{
  "num_hidden_layers": 8,
  "hidden_size": 192,
  "num_attention_heads": 3,
  "num_key_value_heads": 3,
  "head_dim": 64,
  "intermediate_size": 512,
  "vocab_size": 8192,
  "hidden_act": "swiglu",
  "norm": "rmsnorm",
  "norm_place": "out",
  "norm_eps": 1e-06,
  "positions": "rope",
  "rope_theta": 10000.0,
  "rope_fraction": 1.0,
  "qk_norm": true,
  "attn_scale": 0.125,
  "bias": "none",
  "tie_word_embeddings": false,
  "parallel_block": false,
  "init": "uniform",
  "init_std_qkv": 0.0318,
  "init_std_o": 0.00794,
  "init_std_up": 0.0318,
  "init_std_down": 0.00486,
  "init_out_by_depth": true,
  "optimizer": "soap_variant",
  "learning_rate": 0.00619,
  "beta1": 0.95,
  "beta2": 0.99,
  "weight_decay": 0.032,
  "lr_head": 0.00921,
  "warmup_steps": 60,
  "schedule": "wsd",
  "decay_fraction": 0.938,
  "decay_shape": "sqrt",
  "final_lr_fraction": 0.0,
  "batch_tokens": 65536,
  "max_seq_len": 512,
  "doc_mask": true,
  "z_loss": 1e-05,
  "train_tokens": 241600000,
  "max_steps": 3687,
  "dataset": "wikipedia_en"
}
Each number is 500 + 40 x the weight over the matrix's rms, rounded and kept within 0 to 999. Layers, rows and columns count from 0. Numbers have three digits each.

# o: layer 3 attention output (transposed), 192x192, rms 0.109, rows 77-127, columns 0-31
# v: layer 3 attention value, 192x192, rms 0.129, rows 78-127, columns 0-31
# q: layer 3 attention query, 192x192, rms 0.139, rows 128-161, columns 0-31
# k: layer 3 attention key, 192x192, rms 0.127, rows 128-160, columns 0-31
o77:488518564452539514451492539533452458590519578475479478496506543514533543454459544538515496485503
v78:492478517493489497512552527467492526479441460615496525473511464520494477485525499470500484454517
o78:451480455416506490489490515455547469512520566498532535497488481522427554490467590530557482527533
v79:474527493529497467450491546506494493520488480559392528491561487480510496569517515476578517470487
o79:500517440488453556524465513545550567452492446497576491499439529495558496449540449491389500476471
v80:416540481535492536466516504484536474520470461531521529450514503503505542474548517461459512523504
o80:511448507430472539558471515445590549509612536461519502460416558526494445573524486509520501484522
v81:528477471535487552514500494486497438530532484538487545439471472406503511497496531436492505499483
o81:493516469456569516513554493542487576440536549452547589498506557559456477445466499539484530525523
v82:497495534494467462466548486515551509518464477468521528510455438503498535505511509548484529468519
o82:562473479457507547519521513511524552528527542518538450528509481503500425436472454487494482469499
v83:478502565496494515510505461507505515571456483505460554466478480501538549450460501406562502483428
o83:509501478551514458565601515474489496533469560425537470488492566547455490568476456581532560521500
v84:479500512512510537438500441482494463407543462512490506497501527469517492501475494452479479484480
o84:468538553493536468549510472508511534507467501526535523491531441530480491508482492475476554498451
v85:480453517568491465501525436549562492501522506527442468507499481503506517511489505507493442543451
o85:433558542460495519472421551558443517525451487459533476520426525562433487525499477477526526521451
v86:453484523510523480573524507488470424419424482509447541509482500500443468478460458518453511552530
o86:533485493489532507483461472501531487502568513432525497505503557553451559490463597481489489482462
v87:505476536494518496508465463527489521535537516421510462519522445455467520518474497498535495473552
o87:471509470517541529512520513425457515472490450526538466519481503469517499480508547498496503433485
v88:432558525520448517469523483500581420472465482495524521439456506526598508409516467584444437460517
o88:501435528419556489508489489555473448522517542471495503525589471501525499557474577513524549546515
v89:458514561485499526551493513445503485449460470462540513412475410492523525556506488471481440498458
o89:485556537554605483482531536507525550503535524491492429501484471564528554466458516512552492494502
v90:520525475556535525519399488495484462531509463514483568540486481490569507491460494491565490463474
o90:474514481469502498487570549524516477542484488455517431469515481473505586517547497525475491467534
v91:504456480510511487497461541483502525438444565456517508450484466470507485517429473381530483544497
o91:450483477501491574520502402498470571495562498489492535520440492556490518581474477522491490430551
v92:538546544543497466501521516517482513544550482518509501494481503496499507491501550530550419499461
o92:479479474485507562552505509509521494475473533566511547518530508509570506529465436461510620452527
v93:514534515529512494461576459592563450471464530559447525512479551506485472444487463508569453496499
o93:563492457480492537515514520517454552540540488504489545471462542532439515521520484534490586553538
v94:518576479587533517510501452481566455556464449548502461532544521501477518499530495577520495467501
o94:533484511472543496507583505530532505505489454542481500492496507549456460520523478443454503470515
v95:422484492479475490506463520490589536487488512428458508493496438451564547532524521498469502491515
o95:555492499491517507489462566544436469504548453504490463538574458517438438500551545517466482489508
v96:380477486490495478503486563456492529470470573491428494470530538477458501504482482445540544502516
o96:603558476568498431540488406411518464465540565486481568520514424561510530455486473508461451507453
v97:500530489478506470479419571600504521476476558417512480510520465482480437474498508468467545530500
o97:474504535507518457581474446500510515567611440560475553555466476476475485500568498526498559507491
v98:456504446593553468477444471515476444521439539441511454439476555503505562482474510538530444529428
o98:485601531497463492509587496493572498550522561469513479496524478480540524562564492521515537485548
v99:542427544566490576510499499453506511526479528538587521476531453505540483516491504482467551503482
o99:447526574501495379543468507560523488477515525504512444480478466541461494481481496539552425514546
v100:428494453489434458509533532534567544501479549455487513419481484512521532489549451592444519535478
o100:542536526421530464489435490481549451482534514577475424573550540524439463496503536477563546479500
v101:477575472471502464536532524431492459516490484476487448553570516506548525531502534478488541453418
o101:525504523496512487490517531509494483483483492578481449464495509523530503516536502523523541505547
v102:539552537482463579517510556505485483539509431484545467582545467542491526517488577442556439518493
o102:485503502477439484469520447466464433563510505518481544410503533435541459486457506584461437477520
v103:542555483499507508485526539406528552533483434537511522494525493510504499520483529520519502472446
o103:422498517435469432511501496469516501487530561438483496492469410552491491417504501469447506504494
v104:509468507529485536483528549579525541466509519481462561484446526477485505518502477524477541533516
o104:535477451515486452484515451474544446536483497546490499526550481472529461504522544503589470499467
v105:421498575508464503452471487475536460469522458505491534473489519515482506463499490561447430487473
o105:541515511410455491474531492488524477536480481498518462526562517513527433511534499467541516529490
v106:503505436493400486559443491476493427506475541471482499434467509490492536454462506540546484478463
o106:460470504455516452528557531471521493508572476480508487452510523462531522560476469436468531504505
v107:496443554507490494499506512500485464462527477514478462564547496490448510527532502455479493488529
o107:511522469454528485535424507498446525500512525518514455497431444472466483443542555514557503587511
v108:503416566493493546507474450530510519475460478546581487527518548494440478474449524486500455496485
o108:486560509440484495421559466451497503546476443532461460542504476517484436542550520520528515516571
v109:504488618469409565480473467587478526491508494522539510518513467484496532549475502557492527485536
o109:533486448451560483556490448467495466503501490525487464445492506413429457451530513461445552517550
v110:532478540473468508460484516569515520505511457521514524470427476505531505517499447488501510505470
o110:514492476502582378633516511404395595547468509479521472549466488471460560461505486477602481480468
v111:458517524449515461515548544472516495479525540526461458505524459486528552484491577439524535506476
o111:456538512550522570537452529527434480545494546521513554492520542501519494475551436505513494510506
v112:545516545459502475536513463451509566510465558465481461546449467461486564412466496473481515535424
o112:425551530508489465452548507508544459533521441497461525422472442537463496447547511464523510535548
v113:530523443490498488514534460420463513537481511495540556506510462483532521474475477472497547531529
o113:506505478514410519456533504583557510527469589464453553501505577513465517532539522544477494478542
v114:511592521516468547520565596413520460542480511491508504514466539529449492483452506517472499569539
o114:437420540487475462503487454509499462481560528569527562461532456553495487460502572471457479498517
v115:535480489488568501529522537457434515534486503486498602478436484465537497520521513531539500413528
o115:481554459534528547477516522528528498458525512477530483480513502532508481452467444558487550443435
v116:457503478525458457509502529465470474461449487514491524529457538533451496462477468464544557501567
o116:502479468518469546458573462493546461469487490472486472477532498510496513559553531508438465460559
v117:480462471490491491466519484528490435549509507540478514452471579556485532445477543524444463495497
o117:492562487515506459523519454491504509446505500431520474549534486483521493556473503544522491476526
v118:507526492480449535429475522491492512455484494526505510500547503496532515473542427505483456518496
o118:535473490556528478547458510563452502550501527464500511516555443451471497453509510512516502522530
v119:552502450463534485466448531506533609476524555411500515533484498495490428520576475521543550576566
o119:536495514562484537546519463490517469542480453527553508512475497484486497559471534472468489453477
v120:525491489541572537539499464513519495473493491539477528545451490498489424467410413516525457500500
o120:499469478499509533473471533535541538550516513457518489486482541474494615519485509514461536488468
v121:527422491463580495544504558488454482483417559480565549531496474456488510522376420431540485541513
o121:549492529518502459543476444520524538491571520431408498518548590494471453500566466561413517463533
v122:501605496465490512466515546443526473514513448514502512430547537586482525455504524474495511490477
o122:471469489558556442550515527531498474452505508499498458575516481521538522415509494568520473513501
v123:480536482509452475478533468470440465435465509491509533464471506536524459542607510511470545499561
o123:509496505492475438508459457495535478493583485444506425499474534459495501559440458529437483507457
v124:536541476521436454488533429484498478406430482594478463482534523529542515519477508552483515517508
o124:421441578452500505517563474566460495442463441528504551545510558427474536531540470457477486516430
v125:533527553530519565510547505433492512502523453506560523452467437518463533540429533511416449439473
o125:484508489417485392524548555589508513472482503498532477454468450511553457498522486563451486547484
v126:588508566512533546447518459460513497488518529521491459520509473486502465496512490539472587492513
o126:396499550512496518510519502487471525459505493553505469568473575515499472519472505464484508572518
v127:379452502524489475459520506490505469569529483498558497506566504532518568506510502497559510485458
o127:496514524460499507533478533460478486485491538503456505533502535539407476502509580509421471562558
q128:523539492555545522518529499539555520491558550501477527506448523460490469532526475622482474525495
k128:478509539494519555479507546479514478525463486481530413573455549507520534526532501475464504479523
q129:513501504510520506519525502517505517498519512558494487498440511484480467518505499561509512527510
k129:452423475496485502523478510505525561402469495527550498507400508561508469466520455537504523516504
q130:480452475454475505460474529455529447538439467539488492527521528473461474528497532474525493485491
k130:553528369449478492492545461476425407558538504481523443574517465540499551544463486500454517522503
q131:514482537513536563515519537518520545532530569508530508530441469426488491482471442544508471530511
k131:478484507519497550498520522462496504517511445460509453512497572508525505493525501515545473443499
q132:542644563539464523496498609423537503449477560517483479524510503464570505478474525479456458424447
k132:463494544512550508579528466461528508478562496495548503462443483544536493453516441497500594491440
q133:467473459444495480527566536531493523565511626427411488442476539552475508521447552461474441477522
k133:585540591508508470454437538423528458566569486474529483441542491533497485488540482500561553493472
q134:520480508532513546488482526463483483524472554580491520541450541466482537491491466577485477506451
k134:412485484527452506506473544521572555481503546521463461474469559527474448539537500491508479482452
q135:619515530447489468558526461495583505501516589587527544477484512454469521539524474499495473559545
k135:432457475509494496495500517481535496421560551503528505471495519528438495477473476482499498511487
q136:522512500544481481519493495488570516476473493556556537485470523446517469503502510576536470524526
k136:438474527488523530518456506462524499433544550507527497520494543534486484502478455490517499472532
q137:514533475476517465478520457500504482577517476460517531479534510526495497476513536505532502526553
k137:552572488494497500532553473526431526493480457540510528502534493484515494495453526542456475457520
q138:554587492537533498456475464523501551562480455426403527497526498528493560482504591527516498486454
k138:468522492438430447444483552491424448565524448501488546508493515497485465550437518516534465445516
q139:549462456557502548459561510501451527499512416425493431500543480412460601474540483435476460436483
k139:501550535556436549449612506456483431499471505518397588512607496561537451545542525525496472389626
q140:518463468430518533447490428521504474478513492480565431466593481486464471495515560481520534510516
k140:538573490493452483490578482380445415510513464423554502582557490545511526482491500476441506472546
q141:471522512494473495593525512503450461511511555518489452450482492569536470498452473435511429464516
k141:556519473466504515542513515547509519536522525534535474487489568432500459452493523474505599537514
q142:542532482545476471480501443505532496541536486468506410424492422506451507430534490527560480548464
k142:458511523418485520526549496463471469522540461504492462512515506480539494458479513483506500505544
q143:493477518521522475596540529509541490576497548476490536493431497468460507514479432507584480467398
k143:457433550550494522491474542525509519451442556529425504475514525524497484496537481538544428565530
q144:526534526532490436522473459468479440510472484501502475463476502580509594433486473477593526491447
k144:503549444410509517456502547479441491540480521539436537539518524457538476531572477479449473442497
q145:509503527518516520479499516470506481538518498456370569462429507458439538526498516501497490483483
k145:438439515551467491425487522566466500468487530495532541372502441541500432571470497536523470468497
q146:497493492471485473530458486439505459526527524546487422499537545518516498527510518537437519554482
k146:410457566465526486495429504573524537498482550589554506501465446475435463422551450509466556463477
q147:552508532516519538513481487500485518452510423493496562504529551431582561497507462536517525491468
k147:401459493528503481447537535533516472528487463537502548470503530542480505575481528525489466460503
q148:480545510512497519523432480511489515570563476491484465422479555552538540433510484373568500457500
k148:473548530454418538539527500502438500505505495462468489475512511516548463499523544486470513526516
q149:537476477465483513499503474518497485410530422504488510525466503506495464492567416544475504459470
k149:394445524504486524466434507518497547428487523556457469488457516479541459556455479541531516497527
q150:474491435509543541506466514535438485523476457471471511467474494511494521553518496521469490514452
k150:385482568479414438473496520547581548532452565507506501526480474467468461437488448468501495507459
q151:475499507497481503547467525581495545421536517553453545534490506485515473520534450520542477462474
k151:486467463528512534522447439502490491469506505558525513512392491466470518483469496480509554502470
q152:441473485525528497491486473504523511533544491504483422484550475521517499525524530463572448540548
k152:545527492479531521531514467466520477521528482465477485498545482515499508466482512451517549541515
q153:503557520460522518539492599496505489538466571499455553496448506481476454528413508481516443518479
k153:511436556526482514516484487544510515442556539468521472456462486520476490456464469549509532546555
q154:478514459476548514427482480502529454585494460475531466488544503521485471501560559428503543516537
k154:458518511475505504490481490480474511508515504473550484572559443502493532493499469462509517497490
q155:444480517559441493514458530484478508495457489451485477529492539487453492531518506494501497542501
k155:470508592489506543474460502501501453440400538512493487451446456541482525523506515479511507517524
q156:537477480524496485487515486524498509423538474428502528477538485447492502462504557507499450542503
k156:513521449539487511454490495542478451524512466535472555496420498454486560561495533548473509488545
q157:551485464515438549522482515427555468398500516492494375533518596533533472531556526511414527493509
k157:497518486543484486478517560430476514534500449523522525392467527477530497592521474480575548561518
q158:490470512492491467558431545520424475468457495536465461522504503504471490511507515500519426540505
k158:406530537516520492470488557565600503490454488483430439473483537496478548451519531479503504512457
q159:523447499508553478503556447503487466483549477501574480529531485509519522499526498546455477477500
k159:458492543540447526428523485565459442500488450498548513521483441424493452475492513457557559561470
q160:460418477544538442526444513471515542494524454482505425491527467529457492521502513508522413582544
k160:474476457485470541409484571568496485543494527514472550557525522403500539555471509493518537471508
q161:441475431490452487511501512495500476463509443503458456494482468503525544451461456472442511542484